python train.py --hidden_size=128 --extras=["capped logits"] --init_std_o=0.00853 --optimizer="muon_variant" --schedule="wsd"
Each number is 128 + 32 x the weight over the matrix's rms, rounded and kept within 0 to 255. Layers, rows and columns count from 0. Numbers have three digits each.

# gate: layer 3 MLP gate, 320x128, rms 0.0878, rows 153-272, columns 96-127
# up: layer 3 MLP up, 320x128, rms 0.0925, rows 153-272, columns 96-127
# down: layer 3 MLP down (transposed), 320x128, rms 0.0318, rows 153-272, columns 96-127
gate153:147134069175175114184179114138180078139106129095103164112142171083132092114190177147133162083094
up153:129149194107176112135117118148130124147159115195122081163097151129131131103112082146148171134100
down153:140117127125112120143143121108139123145142103116101080151118108123144142142156066180144124107092
gate154:146084140144166120090053104121184165151115147162150123138151118156134164138146135162061078118162
up154:150107159079079105118119124160149200136122107142172066120095121128164129156113102159106073146146
down154:083109164147155122102163109081126103121138137108055142147070146160104083122106124086169185121116
gate155:135048152105099162111098156145096156133070129156085180161148090144103129183126126125128068137177
up155:070100181151094142146106131109176120168168162089144164132169162165153097182123172139127157085137
down155:154142111182092150128118115131077134096103132140130155173097144114174135107137090134138163132105
gate156:160131122177170165136133135064118077123126116115168171147123148067155137187164178130101147104168
up156:146212063182091193203179182174120102096126135111123177119076165192053156165113090130160120130089
down156:114085122135082126148149155149152121122147099111122129083175120159102128156138042114114115139135
gate157:140123158122171105066114146176125147103114122125124157128132211111142069083130120146119160115147
up157:124084111132166125103235092096131131149069104171147126119159085136100145102093155065109092185122
down157:122058130151147161145154134076143131156062144004095103154122145173109096141118124139145131141144
gate158:172154130187153170144104124106136097111127146149141066081094111110134156143186169174145150109100
up158:105156110138143129152144143116126086141170110125127092139122145149119127149108078099121114140137
down158:168118137161155107161144110131125114122135126149121105108104131126170102146139140146100162101123
gate159:120129168078122131164098107094116119142123142125125171140151115117095113112116137152105090142134
up159:143138172151155145096120150070112139125147141127165100171152135112155115112141165153118097151122
down159:142118132145099145070158094164163148157084120118105106128088123162149140125112130138149183115116
gate160:084140181159120152127124153145103137133140151101110142142174205107125122163128150154094145138031
up160:147152150106072126147168126071136175118132087127122062162099111157090147170123130079167135084102
down160:106108105184174163107089163161107093166099168132114147088133149045144131103139109129145153163144
gate161:201045129118113094150135203140145178139109123092127113185154148155150105166155156146038156097122
up161:123119148134148105175117140139150117125162163113176171077112119118104105147064133148141156097143
down161:162056108119072090160112155140106173148100147069107173132139152169031068151089163146094146128134
gate162:115126127133181114068157180096193144135181157122124142143133152157161140169162134118154063145141
up162:091113115122245140113204099124119098114135100144176174157184236107111116110181138142091152182137
down162:120204126147118104114143114126120067145112115130167123150133139066134144128165118087186129135123
gate163:125147162124131126113132139138125163126089147061096133136104135170078148192138167110104109112092
up163:106073121132139145074110168144099146125086151119101108119087190074140135115114117109112114096144
down163:153139122130117115143140132152141123127200086122172151086174079129120129121104102113142130158118
gate164:091143128113080129102089117067166188134123137175100171120174113124177127134108155140121075126119
up164:133150112103080141120177155118125154152112141134155155134123086178108180106123090165144134097085
down164:195154096071099113091220137148084107106145102080196072155133118127109148132123079111111164130126
gate165:134074128120119192129140134140140163091104111147122181176109132129176113138147092173164036121135
up165:126119115141138145153139128155158143133113127134117076140096147195081108166187146103107126146121
down165:182168152145132134103124111072134106111138131113125168114152134130151144064073117090166176135087
gate166:142152157093133141141104137080117129126139078128127115039157051131105134145106093160112164123077
up166:069139107144148173139072143075141124119105086134171116040148023087143102143109121176189151159113
down166:099074151104135140113111128118149112078143140182155137069115116153157115155165142141138141112117
gate167:136123105130160095121182145110130101151114119160144165130092118138179164122124178105121132109069
up167:157138116163093112087147109108093082139134105147128219079144123132229090102110124119166097146087
down167:121111148148063115185145133103113112142162125109159098130172118090079099115102064155202092169128
gate168:160065177100121143054190160106102137119127120153093141142143132139200167145084108151191073122102
up168:133121138110218126168175178111137141062084115144108113114149133090111090110142131113104104136051
down168:122092111162136096056193142138110097238153115113154114088104135100138176114151163073199143150133
gate169:139085082098136128114110116107121154135174130153122098155112073125148130106107176143084072142143
up169:100084129168176142131147079133104109145138142122127088137141144153119149186147101152150162187124
down169:143089137077082100091133150105120134141177183140109123161137115153157068098080155131122052109206
gate170:146158102085121184160147110148102124115128135151124109117095155092177163074106147111095153133165
up170:143170139074126165128163054129089143107126128093139114090107108172139158109116137116164099102139
down170:077102086174103132113070215128123079152125123140116158119139151063105148129135128121130150155105
gate171:145185127159116122101104108110118104085152140154109179131072151156117084136166130076170159137149
up171:147129079063107123165113135062182116145120108218149096112128114170070147127031088128093115185121
down171:114181172166121120064186144127144127113159125134128107097127116120136141117180119145164114056181
gate172:079156124138183182116068157118134121118061148132100120111127149109152150165183164092101101116128
up172:144098161121100148072138130196084072178137121112115089129101178129043153083087125109150182095089
down172:080142087152194148125087167141141149115113093122149132149127102141190122161142178151109126110135
gate173:098146158122149045121194084134083158121174196152126155076125089154201086151163153156093125122146
up173:002119102087178155191077134110190053176126104097174162169098099125129039186041181152067128188103
down173:091160095109164070155073065119099179194091036148154183108063136113172098202081187083088155180181
gate174:094145121119075110137070106101118151188152140136119126174122083126092118126076138076157112113158
up174:118149115152118100149104166161127117117117177091095057128122135112128146092096144074111125118141
down174:145135155166138123149104085071129145143125088122134166130085101139118077116158135163096138128109
gate175:144099165134186085105127136158152152072151117131063140144084157151134094087148166166100096126148
up175:089176139157154158167089100127146140125099111088107046133085087165092080135115083042112145168176
down175:084147149060109100153152143131164113172144124161137167085116138143107136114153168166132112097133
gate176:029130091041154107082065112161142169158200187083181117072137112106135184160127068211148125132114
up176:100123099156146060100106108163149089076138160151130121148052171144132117084117142166148117112096
down176:099128117146155122117091132173115144168158166113107141083168146079121149198151113158151099149039
gate177:223097141127127130118069128088115137115149102170069124136133112160164123176099089153105101092111
up177:144142165143141071119117179144054122147124124116102129164100123204071146143096098175204116135123
down177:109173078125088133112150045153174124083087105127152140087054155126112115138187130151118092148099
gate178:144129086105157142085164118140138102112128027123145081148146155146075108101139065141171096136113
up178:104139143156100120136188115119159176201122189136166162118134123126192130155147135129096190155168
down178:098139124143146121142191163130134120149137119149144128107109131131098125082102066115104127123138
gate179:115108167210072103063064111122119176106123120093091143104144078127105196135166147090144099102106
up179:148119207082065101097116113115100140082162138014177190004043090067155174182147142143146115108094
down179:125137127111085050136135114098105141086116140073137098068097151090135153146112165154153068187132
gate180:099163086165082152127154135101113093170132046144110137106173129110158141133144141078122159132122
up180:134102146144109198130068118110077159128151088114151167144125169090101149105159170069155175093161
down180:149137072142134060118139061160098105181076136070110109211097141162184122121130090134123117134193
gate181:236133090163103132129068203141144162059171140102180154142130050120127139068074129172139068142170
up181:124146056110089128163149096120140094177135103152182147106095173156101112137112154152169102136059
down181:118109186096151140088100136156141126174163176084124138131187122125121120195123107128121153132140
gate182:113051118154177101218133109170163136169116213136124103145120123104173129112080193155165156142168
up182:113186139123218134157140185168072096074159157170064082135103083140147160154104151178094087146135
down182:113187115145179147113166166089067066157107108113116094130101191126089156106122108134161135149125
gate183:151114184106126127094151121111136155017123110149142116141170119141107142131125150167143110130097
up183:126105080154098134125137080122131079100130147112127132157168135152125162131105196147133087145112
down183:130165102098135202064112138103130175166115099158076152060140083103096107105165096078121159117163
gate184:126095148178135140187059145096177139137145111177098087070109141114191152135156137113097174174105
up184:134136136137104115159122059107122114121153064135117106130102109143096043109083169133159084137192
down184:123124122134167178076192110046151122106188104138118027100141078103176170088166090145130108140105
gate185:135137095164086136142085173053165096122154136119145143111135151078105165112202098076133136177099
up185:148082137106122134166149076120117176138113146171112158071103149149127091142080102124107130117112
down185:130147146120147147171133100128104214170080146154190185079106191131092167176124125060042144118120
gate186:145156084095160154105158124151074159156129165128147153113203126142130118075075169157116091101073
up186:121105103085131115066149137143065131068122199128068163137151175183102127125184125128161108108114
down186:120068170157122137122136163139156105168142095095172076113081055049150103111065155146121122158086
gate187:159150128108143190136188146129165155156132134157077164118151121102145111118201121146107082133139
up187:098153135136136122105099115122097099167150102130092070102123063169133128178042155078139168165144
down187:170097128095175162120186147145130189065145136154175125162120159039109103085200093134112082142143
gate188:106142079178142136104126089104079154069171116142154157119152082083089100095192083160145121157162
up188:116138127124138137146128106131160080125150107063119121137131124157156155091068151162107117102053
down188:105127129105136116108114122144092135146165124138139143154123108082089118152149091119164176156147
gate189:051159069134176093139145134170157052106098200180130113138124105145110118107098092150109106138121
up189:123110169074160125122135158155160151132128115140071136088114151164098130099121177129170092143178
down189:167084105217171156161084097127174158111157108178114106162137097128209152208120075125113133134122
gate190:094107125114112163122114096150163101127110134120114101117130129100196116067140099141139154136134
up190:143066144148183140037140108160138121131089142112094183155114140123153179125166116152096089097080
down190:093170115120117113217103159125096129127149149127150082110143116142103093087094153104149168135137
gate191:171105193131165138135111137092085160117096109134066126108098124092037150150135138131135126123110
up191:150117153152170166111185102110177122165165116131171141111191161098216094184171167123140105122126
down191:126167135153159123116100128078105133115137111114114096132051132161109121116122141153120122087107
gate192:117112117190144156060179161158092139161090155192089156200123151143106152147127113127130060095143
up192:157108182127101107109104138143112105125097193133116155044133119049103106084116159072093158156076
down192:130098164166117089112183136164046126165051087188110115171093166149109150131138098125167075114126
gate193:175120171059102100074121128109071181062120114107126100096110113159186123060100084124089091136059
up193:141098185143147131136132163192147091164121099118129150115112108160113145112153110157155130125172
down193:138092142131136108071156091111111136107113149088117074084095141130114123102119102130055104156114
gate194:153107140169122133092108109097133112099109124136187116162109151089136119110096149123137140176205
up194:176098186136130106088207140080102140105050138170150184151136120120141170121127101197090078126200
down194:157158139117132107116148166144075188095114200111158148171143163068120097102111100126028045151182
gate195:111082150068159106103111074097162161122158129145136168112146112126111138133139082160106146163129
up195:138077129117110125160145121136125191066143142220135151100112177163168122147125150142110077120133
down195:136102143150111139130085087150111105104095084116096131164127153117118087207143101183126130066135
gate196:137141130164100103157061142128142077167097125129111142094116211133117129138117157104182155158203
up196:136088177089126110106110131076151148127157103150137092130068086103134119172133092123086156096101
down196:118173083136111135172106098162140074137121084076145167126166193152164150109118152104180140142199
gate197:129142175152079185205132096093162225065108126108111121125130097123145097118128093100051084088143
up197:105176139086110158111166074108126186110161110201075134115122121092101126164171142124100132145162
down197:152136177172090165179209145093187177071148114159141168077114102114127157136131120159059069112140
gate198:108176097109081158104127113111084105162136051138156156109125108134093140162164068071097125096115
up198:112163147127120201181115093097137100174075119123152132118136146107094128125121106174146120123123
down198:122092168135146093161153132100149115134119154081146123140130141122113104051103149091143163182186
gate199:174081114155131085141126085147135164070157193196124105150135172125108071188149177088154082080141
up199:066123145138121122175171103133131184147130101075132181138110120162111165100110069096075128089131
down199:168144090158121156118096120110149135079126170173167131108113169163148124126123159087185095148104
gate200:137163122165121094155126106116139164116171137107134155124109144152112088154198130107057115116111
up200:161136145147101177118137159148118136111145157179157110117151156102170169134112145113158126142145
down200:127087120113120170156133154177144144118092094102134120083142186160167116125073162114251074122152
gate201:147102144094140102144166106128139102163170126098127176147114113156124164083122117080084165113130
up201:132187099128088097158054140080138136088092219131110090096146147149120117168152044118172133161091
down201:142093152173079155136095142112091121156136226103101104114137162192103194174099093102148106169066
gate202:015139128081098137074186101078109175118161113131120125114115121116200136151133118087176175166080
up202:118122152105162151101107135164110134153102103133106174131139112150101148179045162141128104191094
down202:085115113144095092131148145108164137137156135153090150125110136116168127047185091132169177137214
gate203:087175095155133079140106105134096087117107197102106108113102150103112135141095121148125133147144
up203:118170121116149154168178105129146155184183115130118084143144109183116119098096144134145118103109
down203:146086151156119112063151119145164143122130101150125135143116131122136095144149145112145148152191
gate204:141198144084208097168137082168081115116156142133107162174132143141145068057114100159099186105115
up204:065222130163113176037083140080170131191148106149115123105077101112153122146161114113081122161130
down204:163087168171133116176150160130122152078093130139116153118180101137098108107103050147150146093130
gate205:160191138199096081141093136139112128153167082157122057127150146184167107113160127095101148157101
up205:097089154126157105081148106101136144120111160103125154118039126141106185160133144175100172143158
down205:111139114128105123171128130167105136176141072119106157126138145174175132133183122093124143124099
gate206:131143111133134076148119159149103100073104113168060121097068161090137090126139136105138102114154
up206:085131151116159162112206131156119142146157098144142174085194113076086128154087148143154096087172
down206:177150106118101159158153158215112159115108163182103133193132176110113102132160164134053131106118
gate207:120135143136111080168135136132139131083162108184106149076149074118104113115113125151113107125153
up207:113166127140137122116155136180179113105111087106178142135116163151108095135113138139178084091090
down207:090064099107097195134126117145101145161138164083124122094138162107099107158172148056086193155076
gate208:140126164137096140131121130133126165099117129058147137099186116145131116103130137135088193151210
up208:097099142087122110167172127161167058124138104223099130107105146148122140182153104119130098118112
down208:100148192139104172129108128164138127094111161090164092125173109143141164123127153145071182141145
gate209:095124144065149097178106107102165154109124129024147085075165103122178095200147128161111113108090
up209:120124131126186070101106132150183119179117138089060129097171082077174121129131166158150152151067
down209:118130068122173195084113131126159127196153166129101094128135092101106139066162113126212164058158
gate210:166109121137142126147091056153145159160191108141107146118112106122092146101160184197161083147114
up210:043140086064114093111166134103119119160133158155168195099190136120131100168143121171122209142152
down210:189111173178123105146166088113061127073123092136062139114122106128102188127136096127126077155087
gate211:115069116103133162072126106092192185109141142144115134159147152148149130114155128106118150101110
up211:139133092117094201130119145146130139095124126129121158129139128153131127135125104112119113129144
down211:148108088148153108156105120100084079122101099104143162106098120129092106179100141098168159198118
gate212:139146114135096109129153144231146132072108080047104110082145117093116111122133129175089114105125
up212:157158134102109106111117071131058127087161148125127172136127121144156122114081098152143118140156
down212:125084169149133083156157134090172147152083129206162110159122166128123155161159174102148113132088
gate213:100130131146148138153112151154144125061108098153096128119164103084099084098157103120070104116082
up213:181099133145092150108133042137101156139181119084077135121152122132209160086162180171152099126130
down213:079154129111186106122145209131127097120106159160161070118127144126037091110115097127100121133114
gate214:076115139171179116126126097104109145139105126158152128187066141159141134079076132130209082074162
up214:046160106148106115085098150134128113130097143130165146145177133089130118123118108103148142121115
down214:150099110135157120150112112154133131126201123133088105135132118127153162152115174142156175066084
gate215:172118152171149187113141161178170100138041114139123156078137183117153191128112133158109124078147
up215:103146078190153169157124174132131079160119102140123122097126167140141178106099115161099100148147
down215:104160022081156183098162122146109154153144110076144090160114116162158092093167157089117127162089
gate216:142092166139100131107112115120145157189118200125122151123166076126123120142179056151112127113111
up216:091133161099226195084149158120153137090108194137079184110174196192186112124148115144140172182138
down216:119077151109036109154122169082092137188149117145129083122118143124077148148157104155146107081166
gate217:139124137169111144149122081195053144139092090157198148110147095168098101144207107148115061122166
up217:120125124066146097104122163150122142083130148133086094131115113127130153133071130135113140130109
down217:149119170115046123128081146192153160083142125147137165076179139145122136109165143158126107109185
gate218:167093144113092102135172143159146188046090114113101136130125119110109107131111129176129124106187
up218:158168120163107130110109162077083098164153088100168089134132148115109123118178121131084126070085
down218:114107167136133141174144100132141201073143141188090178127142140151134130147099143143133101188136
gate219:162129125125108147145158144125104110120142127130138080138189142040167133130146127109115120147194
up219:120121199171117099108115139056084096159118087105093088094113118136144178102135108093172169127181
down219:094145069157158172122123142147172162115159197119120139178143138128116109145097126140092111117111
gate220:150143162150110164071131154136125125119120166154137182095075115134163143113124152165169167135163
up220:090125104101135161182158158080141126121136123132148127076139062169162194164182124112172162171132
down220:152128110150119115132129099156098121136088165139100110143160155087054139104133096098110145095148
gate221:182118148115115180090117025092094107151134152081100140169129102141051116113152172134108104181118
up221:126160162124115133146095143172147136090067088143145131103150150114110125131162154102159139183118
down221:196145064060093183105127132115070070148090168177102154130158093152103149108168132176087113164144
gate222:174155099100104127147124089140162133111109100111153183112134157118151066128094156156115157148104
up222:137168143092172121149147111103143195117107055137186130188153149097114151122039150145142114109178
down222:155115140138054136121122136152151061116102178093092140106114149215126123109172139137087118138103
gate223:133177197107151157134147034147152157171112109114042134134129113164169133119111118119127110080049
up223:090169076177076189127133032184113143131083124112095104153202162187103134113108110114082069123107
down223:129043061161103173119138130165082101086150120093066020180165103129153092087107142170147134097165
gate224:087194137146157204169126127196124159147150128086132105158056144083138165187071138055099132136121
up224:097140139131152151140146082172110148149137142157090135158101165132132116096101076039147093108129
down224:181124124094138174125084120116128135176117154165094117127195101118056105105134124156150158127147
gate225:129135122139076162102102171170194115122141129100138108169126139102141115177087139152089169132159
up225:153127130152113063137123085114112072081133151123123127149145127113136105097082137129138104112151
down225:167118156110151114156160176128201160108110113183178141108084113170146100104133146128203124138183
gate226:109155092151098128107124137151132116126098046107149089163124118170139105161160193118161150103113
up226:157143097134171059104139136146142167127102137115132175162097133078141093113136171105142126149130
down226:150113193142114145135171130103067127178145100193128134135207071129124128156126096117148157124144
gate227:071065102174147161168163147066160192134080154169122125169135125074145105161146112137100139090113
up227:125081148175177160124138123132149186163063130119180075099109140106124138124080158158122117110129
down227:153098110089109152104127120094065153119091119134135099084089133075096163126143199142203076120142
gate228:170156086098145120151212151152136117083139151142226116155174122094102104148067137107155076109143
up228:128135141150093155109090135096078113190098165137127155164115133153164081219152127119130154170138
down228:159153125112183111189189137169083109086131122110177149093203146089091083161107127065152170135098
gate229:141107122164128138121145150116198096198115150168187125114142129050097098142145156131117182134169
up229:124134088122123194120186161087127121125124112084145135156111154054067155083145136116127164078165
down229:206103147145113119147128159046084129098064120094073118130092170190142068118075081188093054127118
gate230:071120091197150130092016155159108077130100062120159125179150146093110117078096116086119094103124
up230:180118132080093114136178131109104136124147147136090130053093123133127136150129145120118163133163
down230:099169174186142142074077138176087122113131085162153152160143156087121120107117100101116128139135
gate231:138125136107164148144124137095075089163088149123134068105140100136160165146109125151180113119151
up231:189139100104127109182131093136148117153068166102127105131159111087166125188170141111154103096124
down231:080118107175142118069121130109169170085139114100039149129096147135103103149067087181068127096065
gate232:118139141098143151169137155150123123120173174084137117127075110144113192132039129170180203111159
up232:148107112118116131126134108153117105136120151177171091163132145105042140192159151114118114123098
down232:109137115116082092068160151105156168053124153127100128110167125174125174104112168078104118141094
gate233:129142115150140130130146088147141130115111152119145081090153164110107093092174150126125117134122
up233:096090144059103124075150107106159106158125133101102130146160133088164178103111107084165138123143
down233:139186113169154150116110150163107138100169148127139124103070104134126082142155145175090084154128
gate234:174108156130092096056108177138114155102121131109114118138149138172142156159152126094136138139168
up234:122068153092104176098134136092120141057171122136146120154135106160171158100168121119147185137214
down234:136154121159141140133182091141104123177112107114141152104102133108064109136096085140122095094081
gate235:097081149096139113077104155152152146148119193120130149077166140088104168106082079076157110143167
up235:131152083124117168220122118151080133097120102161099128129163120141134126173144122145142081157141
down235:095085116078111167075142082151142080173115151143126128113110155126135228149119144108120149160112
gate236:144169091150115186140130141151097104155113108076119115107112127129156116076154113113120110131102
up236:142168133093165095144128099130114126136127142126147109107134107169115126113132083182133139141084
down236:108108094148096161162152156138124101112167105135087156120156127126135161139106176088134108114164
gate237:105146176101125143114108109031119159074112138172153051100108165114097054098150139108132086128078
up237:117146148128144143141124145091108184104100119176148089075086109089154089051139131131135076106092
down237:118173090155140161104167109175126081174130105084104187128123096122133178125156121115119170111124
gate238:124161141156147086120140079188114139141075140133122128100114151097100090116130097134044069131177
up238:186123147143120109118178139167122151147129118195190125160118118151135113153179144199138166168121
down238:117127173192094088059133117156096110177161081118175130141111185145074113152097149073142108128098
gate239:143160158149150110156067131075082198111183124165048059095098069145126131151161108087108157155086
up239:128157124153087117140058158158091132150160125120125048132151134062109116151122137129158138130193
down239:130117132118088121146122119167152119087131104101179188160151149100165103055135101135150136079131
gate240:116187155157121119116154126121108130176113098138113081150156066117152104080098144143172159164156
up240:128151117142111122160144121123143123153113078156100068147150146081122102133163107181194053106103
down240:104088137103176136106125155137093115079119128112121159130097126158118160123151088125091182071116
gate241:100155169084093124113152096168085182103163171118155228091178174111102104115190113122177111138148
up241:138165111089122125165153118086151092167128108144102112154121093144139125145088120165114115081121
down241:144134121125077125125189136144114166134171115086130143106130142121118164171146084183153107158099
gate242:164131148168190116117149106145105112135155123114197124161115099115125120197064209098108105097080
up242:157150155132144137163134117118095074134132096142131081147184093140161107168136182135117099124087
down242:115161135085089107148141169139195185124077134115110152110128107125089171104164050119101119149131
gate243:037176222083096072087089119129143141107155134106164157131215149154140100091040155135101102143107
up243:079102142114121067084082099080138160171099137111115175124167111115137135104119102163119122132108
down243:174114119134159142133168130184118105151102099146091083167096120118107168113175074118168103118137
gate244:097079149110180138139148125135168156160147195133149141137175151148078111057151120102129158197150
up244:150081092163123161112141140147099109121104118125171137112129069091194150148108157163117101117092
down244:073129108133130163110127153150158167170182164077165051179138169149156143084135121085123150178093
gate245:107160135129134154148087117163146064150081139130092102049148124166170073122180094126072105081112
up245:136120173151128071113153120146110125115143126120106120161126181150089164116122147113167171094170
down245:108137076109139142111095113158141080161067170101120132071175127173177040107138108162078128079107
gate246:112123147136143190096128104096100110158142101123128117146175137069130101169169072125142136135138
up246:135148098101154127111117113184083148139114103155116165095118124086151107163149133165095095123052
down246:100114161128088138125125139054165162058132105115180067163129146119098138131161106161180120163143
gate247:125059153089162113147094135108115124129196091148146092178125104131149147148095147164176132095157
up247:148059135165110090097188147120130127094117200105100184117045117115138159118120145152116106144127
down247:018152112138141105130165166106136107173010121102123107155097122123089096092108187100110101171135
gate248:141152133133100116163089114164123153141120126125141151090142150125128126061127110147132111143134
up248:143052156118087171095133137166142096127137163136136132108084151123149113160164110188164160138110
down248:152171108131170133153103106121090153127129113093162160131124138141127155116081136100083115122108
gate249:130179172146117064232127107168132165132163174114142158125119150133120134135154168165128090149117
up249:183102154103115104097083162113100130135147121158138171118124095161170165117164100103115135126151
down249:110111172099147048165132140134150141159192183168150117148079155120120145086163184142146104186126
gate250:099123179083117106104113112177127125141129150131140099149131136133131128117107106103133121106102
up250:150134092078143143064124114092065160124150130115160108138119158191037140114085088121114090130128
down250:099130143157139128184108102127151118142116127111039120102129097097147141134179171118098157113107
gate251:128159169136101126137120107174077175098106094145148106126111094067089071068162125180058134156130
up251:145136190149125110096117131184115141085044127099114161149113089087069149157133111149099106108116
down251:111089075122130146134124090102186079152184125197124086082177185176136128143084105163122129090149
gate252:133143122121159111102158081174142103191096193133150134123068085140116175107113104165087102128079
up252:129142155129115112169103147104168100098119060141136087152162166166140125108103115151074159201130
down252:143104124152143124165145101145107148135134154117117130103136115053115131151138104072161125113079
gate253:097049108090164063092158099147129127084083162198134169195163144145112168105062137086114099135165
up253:058103110112144094049096152097173045040055182144100080112135126166144201105044167076043119135164
down253:142172100138118110128133132068139102119127131108119140123223126111088143104111107103055107131113
gate254:092126165131175106127089215069206136171136147119141126122130104114130140221073150101114116107141
up254:163152101104115154143131104126086190135164128169154152070137197115094123134146150127132133114160
down254:130090142164161138125124137103118125126156175098110088108136137115142169138101116160104210136148
gate255:141190095119132161128094120118157144094112146133160117094125177114140126116144164174169097160114
up255:105118096074127137169061122084158123150120047144131112127175163170109156174072173124150117151137
down255:128112125155139146113152132135103133109132128089097153139133112161122066102128113114042156111140
gate256:112135137108127154149096129091128127139146125152102144074197107095114077112157115105152133123165
up256:086146139111203154176101151102087102152139126148154145139102149115102150157131112159113123095054
down256:128098146183090132158173127156155146096097116103138137163135132136149104085109145150132112102199
gate257:129189152187152159169136114146052176151136088156111127183129060121080157122129128111165140081117
up257:121048140143123085090129128152205111146155176151148131149125165119129115141129168127126067173113
down257:178190141154118109195120167105053141147105117170105182128114093152041126127120113097119142126160
gate258:125122113116161127111096106142119129132136123106119126090110212154117141042152100129158067116124
up258:131112192159102125100124073143163171126139144111105130148148127167119117141105119119195096118173
down258:064166128120145088224042110137148177146112114095089121057155133148105102086066051154152124109186
gate259:135128152093131138164121132100168160139145104140255131081152185094127121159181122107151153156131
up259:138119125109071113202070119132178122137123185109073164140158129148131088128103190126111181151155
down259:147115113124118078119150121104135097134090107144135170078167169145180111094119085079099147118114
gate260:175192181167125099152138114103087121110181093085121145121157109099113095118179093124141158134159
up260:129147127106087155130107112111105100121132163076141106131196099097136096125100145098162154127135
down260:106090048072151118114097127118152117120088159116140088123105141125126171100091173155119110116092
gate261:130121121127079169127111147076127108181155086165162092143172109153143111161096096126156111130162
up261:129113117136103101103132147135159133153138160134146130153112077118103089141164163180079137103126
down261:184121113061190183157134125164128144107108154151121116135123115097108113128136105116174099214214
gate262:151112115145081176106108105160095139094161135159117112171128091118076118126153154074117082085113
up262:120160087178128183150077140094071154114149141143115138133102118137122118171125150105118065066095
down262:120116163118160090102126073130187118138090127122142121106135146110161129069080127152162139160141
gate263:125170146156104141117118146193058115150103119108091175072128147140102161121092122114154161150103
up263:159158148169125081041077131169123105158126167083151051149143153174133118088135171062141149127166
down263:113076090101139133159161092090160127088131156148096157078082126107104090162071110165142127142128
gate264:210145169151127107144142117174167142106078091118088103095092154130178163134099119206126080143109
up264:105105109129127145124109151159167142181120184134125119167138094105164118103094116161093118154098
down264:175151145155123116119154156148110121087119146131070137129130186099149104124139157162137107126142
gate265:122083100162177168099089117167142124167109113161132157149133168188116162176112139170106180162120
up265:167128165131133103129068095139152118149094090153076125132121087160164127145164103119084126089131
down265:077184160119152140205150070066174121121131012112122107162155114105152121109130080122060141118139
gate266:171130146105118127130186153103167077145127092093138173202171133119148192110104140173101149163150
up266:138125106126120104109155163107171100126132169088091172147194090144146122072159093135120161119121
down266:132144193124142112128052149175118139130085162162121080145093113130140085204100100095128109120162
gate267:106132098115136156098120157151093083123110114093095191120047109096146135104134051218087173132091
up267:081140153071111131135160083105126154134116151120102138100184192198108171183039159131214087149176
down267:141142178197135084123142164100189159162102113148136117109163143195135123140147246080146128115162
gate268:109104160130122121146157190154115175096194146084140125115174124078042114095165128202094135154133
up268:131134131104131129140146180105152124149130160078095121109074157091126158097123117200165191184171
down268:133150104109094210107103100124065046086129166177123145168104073127173134190125095100097138142055
gate269:133152134152115125111113095109098123198067127060105107119117107157177183110056161154126235145144
up269:132107045139135176139158126145152092115148136125109145135135149164143183163073172136167122111104
down269:084135142139110143192124131123115096069098106158118137137144133100102065157132159127126123170141
gate270:126080120145055157094104151127130120103108133145162159158137152080081137153107134088075129067143
up270:106145094113107080136145132146121150130166161157134174149060179114149130132133084152121169203125
down270:141150143095131108166115092154138144121120109141142125109203059128165200118120147117131124098077
gate271:122158125120142150152138106137167108098121131096095167112097134174148091000125136077136126152159
up271:115072094114133131083114097118089061177141148140096108096120142104171127182082156149158151171106
down271:192159130149153105168095089126161218132106182114157138110155159113139097134182116125084138106123
gate272:082157116140128048127170137130165114110122181117108129111181088135179083123151130108076158164086
up272:067080160140181098073186137118146156112121137171138119132147155093176142133089133093121143138120
down272:170112149101104129115124089139079161095173089144123108117123182142121172118136127127145100138119